Part of a small language model's weights: 2 heads of 32, vocabulary 596.
Each number is 500 + 25 x the weight over its row's rms, rounded and kept within 0 to 999. Layers, rows and columns count from 0. Numbers have three digits each. The size before them is the row's rms in percent of the matrix's.

# q: layer 13 attention query, 64x64, rms 0.139, rows 0-31, columns 0-63
# k: layer 13 attention key, 64x64, rms 0.15, rows 0-31, columns 0-63
# v: layer 13 attention value, 64x64, rms 0.16, rows 0-14, columns 0-63
# o: layer 13 attention output (transposed), 64x64, rms 0.137, rows 0-13, columns 0-63
q0 067:496524475501518483462471522513477493478461477509489512513515462513478483512517481487542466459494494491464497502493440439503486500522512489494467483518449480522515529517509539496515491472496566
k0 055:483492473489516481498478511545521521473510496479501506501479523506502541516549514549483548484459508513543487513481570496529505506449492492498507511503516496430500498464506522475489518509488470
q1 068:513487452514510507460494501499546499491493472527481530509481505503500509478515481508539498509508482540485514505461526482512461549484425518508461486501513478490531504524461501511476510476496570
k1 074:485520487468487457506516526513512502496504514542486495485561447484520481535508507532530478476505460500485508495534527524493468489554512531456516503529467514471508526504488567513509488495509507
q2 069:495521529461468488521514501492484502479513543436496493511541520501471521536514514504509529511497505512530503479500472563481538425511480512505499537510545490490513506459489477529508480515505494
k2 071:497492508544531522488509490499487503546524466538525512504487517489502486472459568470512515513497516485528520517501511482466549489523537459492500518528517529502481483552487488509541509491503554
q3 063:488477538513498501537490511493506541503521456479493490505477522503514488488464467511488558496503510489510465492561478527504520471477496493520550552513489486467490493489486471488494442514484447
k3 065:478517507499493490525501463488438484525524528510511512517515533495479508469490541474495507529534487495492511520478506493461571481497467496535497427525507530486505502515524502502506479475550528
q4 073:484494479502500477507490516523488531503505561476501495475501495526524489570498542504505454509506519537469475506521542453526479498517519484507495471461480511513452452479545488510496517478493514
k4 060:508504494525523516530529510502552486453497463534505484515513544478487528524515518514536494449512501503496490480436461469491496484492514533487471525503512434492462521492505495498484493544516504
q5 058:499437536495499510493482505503477537484476484490472447516499520542524492509453546518470479446531505482471518469492502531511481474461499467492523504474545472515493471512503526477496494517498481
k5 072:456500510521494531520534514521499476565493514516490535476484541483481513485485496507526500507538503480469534513490480534513549488531486534475471476469491501489445507525531507527443502512498511
q6 070:509525564543502482479451472541503506514438461533519508514507500527493527526476511502522460496527498506492472508486472492512464493479482493499481507473485485476513478490520544508520527488499561
k6 077:502534506486474521492510494489520460529518516501486520467533517536496510528514519546561487519509499484495546497498501538456530445548511507457487521491480531557488487525488515486509499503514517
q7 061:538484520477501506504454505506506518517545516483486482476504505490495492458528499479464537562494472469518517488508476508466499509491433541501543511534539470491515509533502525492461487483502477
k7 061:510529486545538500505541518493478519497460454520538472509485468478487499533482495467465552474498504494502500527483474484544494552471493507508486528509524470503481535471494525509512482486490446
q8 066:496516541453485470490508521523534549505489503485519496481502498496474519459493504506469498513474517485501493477492445466480501476466484524480497531536501525465529476505472555523505464457542528
k8 075:492524509553513499476518525464484474518445472461529506527514489471502465503538526462468487478516546471474513527487443538540523495479499484511470495509504467496507537508511512490493490497522480
q9 071:528482498485498501471469478505519489483561496530438495501496501463493540498506460504484536516486504481522508523528525496485452493460484518510547475514502468499540490542505498524473514527456472
k9 087:500449479522521497491522529510485536472488506480531498499458471455502462512497487440450537501529530535494500508518509465542453548478512505496494516486520478493513487474499510476517499496464520
q10 084:492482501534476513540477502470530538505517503540495483496518493506534520482487474488488468542491432512507494506509525413477462510487499465523509502512474480502471486524513473491489531539497491
k10 076:498525476465499488516490493540483447516501540509527506523529498497497526532475471535554511523482471524492512456475511502504466502553481503495512472435453541498502529511497475513489508496514483
q11 085:516496511523531529496464469472475504489491520479453475491492496484540505481487530512492548514544462512472468502493545484492461503497520469521504510511532452482507495532562457469516514488513497
k11 097:447504475478489511536449513479477522525515477522522508510524524508515493491466460532496465526461467496487531508541528506497511477521511511482513501520484478502551491501464481515450492455507458
q12 076:488548510479515530514490519498543481502529461456556506556515479497477514522524487501502461455530492535486520507490507495448506514527505493523466493502494493485478505472477444502516527505534519
k12 090:475544493490478502522505517466460456510513489526500525490531507525478514536504504529556495473467499474442538471509480526502520469506500471465472516502477499484505478505505508542522494487565504
q13 079:484482512474474533482498510507491541518517542491492504475482453492485536518510553548511543492497529463522492519524493503530492514514493495491487504471514513525534473483548499525510445493454544
k13 081:494439478491511481508497521493518497500498492482505461487489484475531470447534523506457526475548494490489500498516509464512496542481541514506493453564538461485514502489464513515485509493523470
q14 081:506537509466525535543524511509487515505535515533539503518495468511491538507528497497511521466536500489529541529512477514492502480540521463478459461513518490489488459477506440524516503477495538
k14 120:494566505486487496500520488548503459503451469518518541508505519509506525540498481451531430535476528507486513510479480520491499495553482516487459508500469503514524510510510497496491515497505535
q15 108:504490536511485550463520510539521529496515469522498502508486485509478575482531512512519535492488496454516503509533486521532511474465499445476481523484519497532515477515478520527476493466475530
k15 101:476524516503522497523514508507528542500523500477426490483511515489491481511483496529492552476496521498485547473492505483517462473426531475527500531515514487499481460504494457520528472510486518
q16 114:542502510463544480477493529500440488519493490534458500530492558509527491499505534479480515488448496463523527489508535536537496502505479496493502488509470487491543495523493477531496496511448516
k16 113:528488499518521513472491518508540504521504486505479534470493504472503508518514518453486511503512504523520463496477538470480461514507536540528478407500539495494527525491488464509503535491522535
q17 113:486524494527498492514495468520515504511482480543474497495488547495494455458532528498491511549483485489477514469523468530539534457505439478532512545486481511485503484462517483489536483512508471
k17 131:478528532463540505493483505473495497509531484458481494531519526515485484527559495470505477507472486493514494439465447500496532449466492471478490499508499470484519497472545478481508506492503467
q18 128:488464486484516507501507457462514483488456501516521477504487548491544479503530478497543482533498480498505510475520483545581518478532483512471540487485495498496505510513548516487508504486518458
k18 133:478482483487515476469481466479491543498451547526495448551492495496529486479535472486521483492518519545468525525514532486528504526481515480485523510538492473532539504535487501473506511513473505
q19 129:505532479487525490518444512510486506483490502490509553474528515501482479505452549491530493495468494448507482484452487480535512504505511491481481497511466496480462480542512480552505448467507512
k19 124:466510501495535510503509461491474478500486535478532512475522495480466489506502482524485483493487465510516494477479452503552504473571538500492511522501455526475484497469525529484520478482516439
q20 137:434498490499520554487523468492473491472550515513483465481502506484505493484531482508482493482512505520534457549518502495490501481526529464488471503513527467452503472478539484488500517463482466
k20 140:484478501482527515477513509488436538476523545487535493499480487528471513513529506536533505473487513459536490540541522469496484494520474500515513507489491470447452482517514471521506503459484489
q21 131:469533506484493520487470493452483468511511450464466509501493507501453508539525465485464486480501439519462487476476510511475529479485512527520513529493468508535495523476483460501497521542511514
k21 128:462501475483500510527527515479494516491528464500544510487486511510503488521548462519475486490516456477517489520524519516501547496526477516510536458537497423491486492524504462475480514485543512
q22 139:483499504508474492522499438473505512481542495459472489499535531508499525493458520530485450526488527496525515496502526525510471518540547450507502498539479494482487495513513558505544479507509494
k22 132:503487502513494550547470464506501521454498469478478467486506525514478531515478517500500452529474519475517482508489485489555486512516486482478506459477527459510501502538515546492534472494549497
q23 128:506439540524559471500502516504487497516523498467488543512541485471505494487498475535487498496497485510520490459501520477471460501558501469484502479541491508456504498500496463469508543496467519
k23 129:485478550489512482494513483502497487516511506491509528490513516502494486464572488497464507504510509489526434508497460472456483502526477483460497488540508504446483505516503487468520562487536499
q24 135:539520506521495507534482518482501505526479505452482532529520530532472498527523503521507492476506479463526505511510519472432525482516457465505515493511500450529529483487536547477514511539521505
k24 118:483546527494509517487479493485520490513498480478511492491515493505478486494538529522495512485532514472478496466477541542478533464484461447506536525491535457511540483517470554514531524529514523
q25 155:470489443505446510521491513514527488512494460550486501458488523515548500504475487474490490515508478512480509462477521472495481511489488521492520505534484481535516512498507442461456532543490517
k25 144:514493483457476483540487491458478489494501502513475503510504476510497563494486468486481461505497519505519507478498529460468492519481487549502516500519428499484511477532519450512544522532469513
q26 134:501547483501513492473518513464495540529476508476498496499479485512480479508517531510530483499508530505498527527472489496519525504501515470552489474473498459499424473459541438491520484478501477
k26 138:464509507472508461481522531485489550524507507474475510499522495497499470504521500505516473482464551471506510501469520529548559504508491464505526474484497517443488503500482508482454460490520542
q27 131:504482501504511455460492485506483495525551507505509509500507575524470527459477481468494505510482426508501456487496469489524505466476493493516461499490531496515477507477498510479502479547500460
k27 130:501477517508487483494526507465476475521472517526532498478484539528503476505486492490470508514497440516492508486520481499509512565470444492554482491510538499497533513526488503469500432530513507
q28 131:474495510516493499531469468435516495429482491530491477535505543496502497471485504512504516540473471516483508497496525485430501515469492493543504517517522520474468482532491465509497500521492472
k28 127:561466496455507482538488453485528500469492477553489490506535513476506506504532527495524519510467488487506513517521512540484493520487486529524555539508494498495512477490497510453454491475490466
q29 142:514523538545485513491486519540492470460509513503500484567509489517507480513516553490490456491504446497517471526499505495516471557504481477472468515467514510501519518465481472473511468480509484
k29 128:472497510481496517505501502494519491496489513475496467522507477438504481476519488551524482485520469497510474542488486516502494553540538506530495486444521471470532521487517450479523486524453524
q30 137:468519515508508479555507533512537474555527507504492551509499467449507487454491518509487506509489488514507522507496501428501482506490558495480497474500528535512524504499504473539528484525491510
k30 131:506476533486494503534512535509497494512590508484461527491484494460510504514520504528451492484459486500489513533500492476465474526484505485483502480490497524568527501485484530520464527511490525
q31 135:495529502549524508467499532511484480481456516491515442466520515499507471456495514502503546480546520517495521513483498540522511528528501520502503501545556509489495524473484509476511468523549495
k31 124:471511496499487460503486534498440504480511527535524478482548469504535498486472515511490476467520500514531522514468507524514474504519509480508495511521534503455552532498521531447499536473468484
v0 106:515529455520485486506493512456552458480511520520479500526500507549548479491505508514502540489559505530546519488498508473489477508514477511456513508494531511505477489461528465498531469508524513
o0 099:446533502495485514505508523515460479506504523504479480476486516522490506505522493491497477544461515495520525507516526475529404502499511475465481452495494522503522504503529504463543531506471519
v1 107:496494486499469456475520516538491488528487484439484504428466486486483509468471513480497500491488457486481480479492552522526525531513510476448483514531485505527500512495491508521511521447503515
o1 113:528481470503542512484486489473514518501523493534504451524493523490513497523478506500471522487468505484511455532508515496485560481509470506523533471476544456486518495514573510499512509506448493
v2 095:490481514497510517542513468503485479496475450481517488514464492439511493482511501528471486550547521497513511512502499486519471497477526504495460470518532469476529445470499523545531500517519465
o2 096:478524459478494469458530493486498490501449524490532504461521513513488432507533511494478488476524491473510471503508486532504524484502465490505513509525458509550468472464524520511532474531521523
v3 112:505479478507499547486543467493487436506489502498479519508500443495555515516517534490508432526488494503521490508536503493485475489492499476521491508518501473473509553550505520480514486541507514
o3 109:486521485486460518520502492507498472551489452540471474518481499527527510489475497513522493536535479475506530451470520512468555461477477507456500503476489487501523480477475527516463538512496501
v4 099:487516517533484492480524506472467500500526496501501472515502517502508500532474511472540463481476464517475489482561548504454517479504488507517467545501477478496529501523446489480501489507506571
o4 088:521505515492528518476494494542478499564498502506479523559469485487503516443438490520510523487525528483550513479512488504529519474506476501469500499488519529504548519504514455530510509504496470
v5 108:489516539537469506556479532489488499503475477494458509518469479530501471493498522469501500515508513494500470527474509464514510496475507451523522538520564462538463493506554476486510507504510490
o5 104:461512526501454518505495477518524505488506519528494489508480524481490529546540533498506491526482482511518465535498455481533527477483498469469499464472465512525502516513502566535500445478500514
v6 090:488468489484507516483541515488485510525498455521505489494450478546481468493549518470466491544517509454479488493497499490505475481481488507505443517532503495495509502476504526470546512479436473
o6 092:488537488502502559492488508523524481491468518488489503497494484507530498512535507479512528548471479483477474497523475475442544476502499553495535500507441487491475475457512465526516507465495495
v7 085:555478498481477525452536472458471458520506514497466495494485523491489526540520458546495498487458530516531497487496510517484516479476450453515477499494500534493492499508460461512512493497495510
o7 086:474485527510462515493538483500484528504510461495516539521454491510513516501480516539463509546461527482442501485495494528474493500494487515503499516491506539484482487502520418508460503535512524
v8 097:544490454534503508547484498494517516575504511498512483512561501474518497492485524489507508449522482530531465505488503501495513450529503513490517502533469509479474536505514502537535510526507526
o8 093:492525518476511493496521499512488512515541483503470421516516442503526524464469491493499521519522526479504488457475511524517502532528495491528473503477500507512511527516520576475530475519508480
v9 116:509455499493496456483509483465508474491528491498466522464527530492488519476503509509514533505505485521497538499478557512508528452480514499534504551472508506497556497454500492515522493542536540
o9 110:510489533513519462538493451514495512504559527486473520464492536526500501485474483536476480545480505507493475477540493497497492498534480473459528508530500525518512444509534490481527497541486479
v10 110:521573505474481490475541439497508485474497502523489525496499529491517500493493484497507498499491513521480442544491510489514472492461493496547510514564518490485490500507507500507518477449498554
o10 107:460574507517484496556500515495568505523494458487495530508492513497462539482522481463471494501449505489490465471514494491514542507502478481481484519494496494502513499490536487483466513521509534
v11 100:513540514481529457538481471447491509545462503484518477472494510488461538494487529517516532485487481509465520536492504488517513531498480488518478455545511503525540473504492470551493490491503481
o11 106:499472505535507457509546526492487479502540537479530498456478515485491472518518510483448500475496520488527438518497521504535564540518486481505503511491500537478499527511508493454501481482509522
v12 097:547477535537493508463503526514521505511478497506531500514468512512503490510461558521521494504482485506454495516491532531549535501512473534551478467474472481463495470500523499523514547512487502
o12 098:495498476494545515505502446495502536510476528447462523512529499496486504502501530517481522491498539505510469466474493530476509471493533505491525541450494520492519521431505487497538494477502455
v13 093:493478530478470544510450444442500511507535487492510495479502504470475535462510501480521522459542514513468496523473472530519502485512466472500516498455509508465505470526511520497523497533477492
o13 093:534499501493457485521520505530472529490488506491495488541518524528513497494488495478472558532515531488492527522517469511512511541456508487535541517499450486519511492469490553486471469543532495
v14 111:499475514502525461464451503480478486500506394504477504491516508499507456562502489486523467512505504520504485509492474496472474523526503531504497487507489463484490502525500524539469503512485528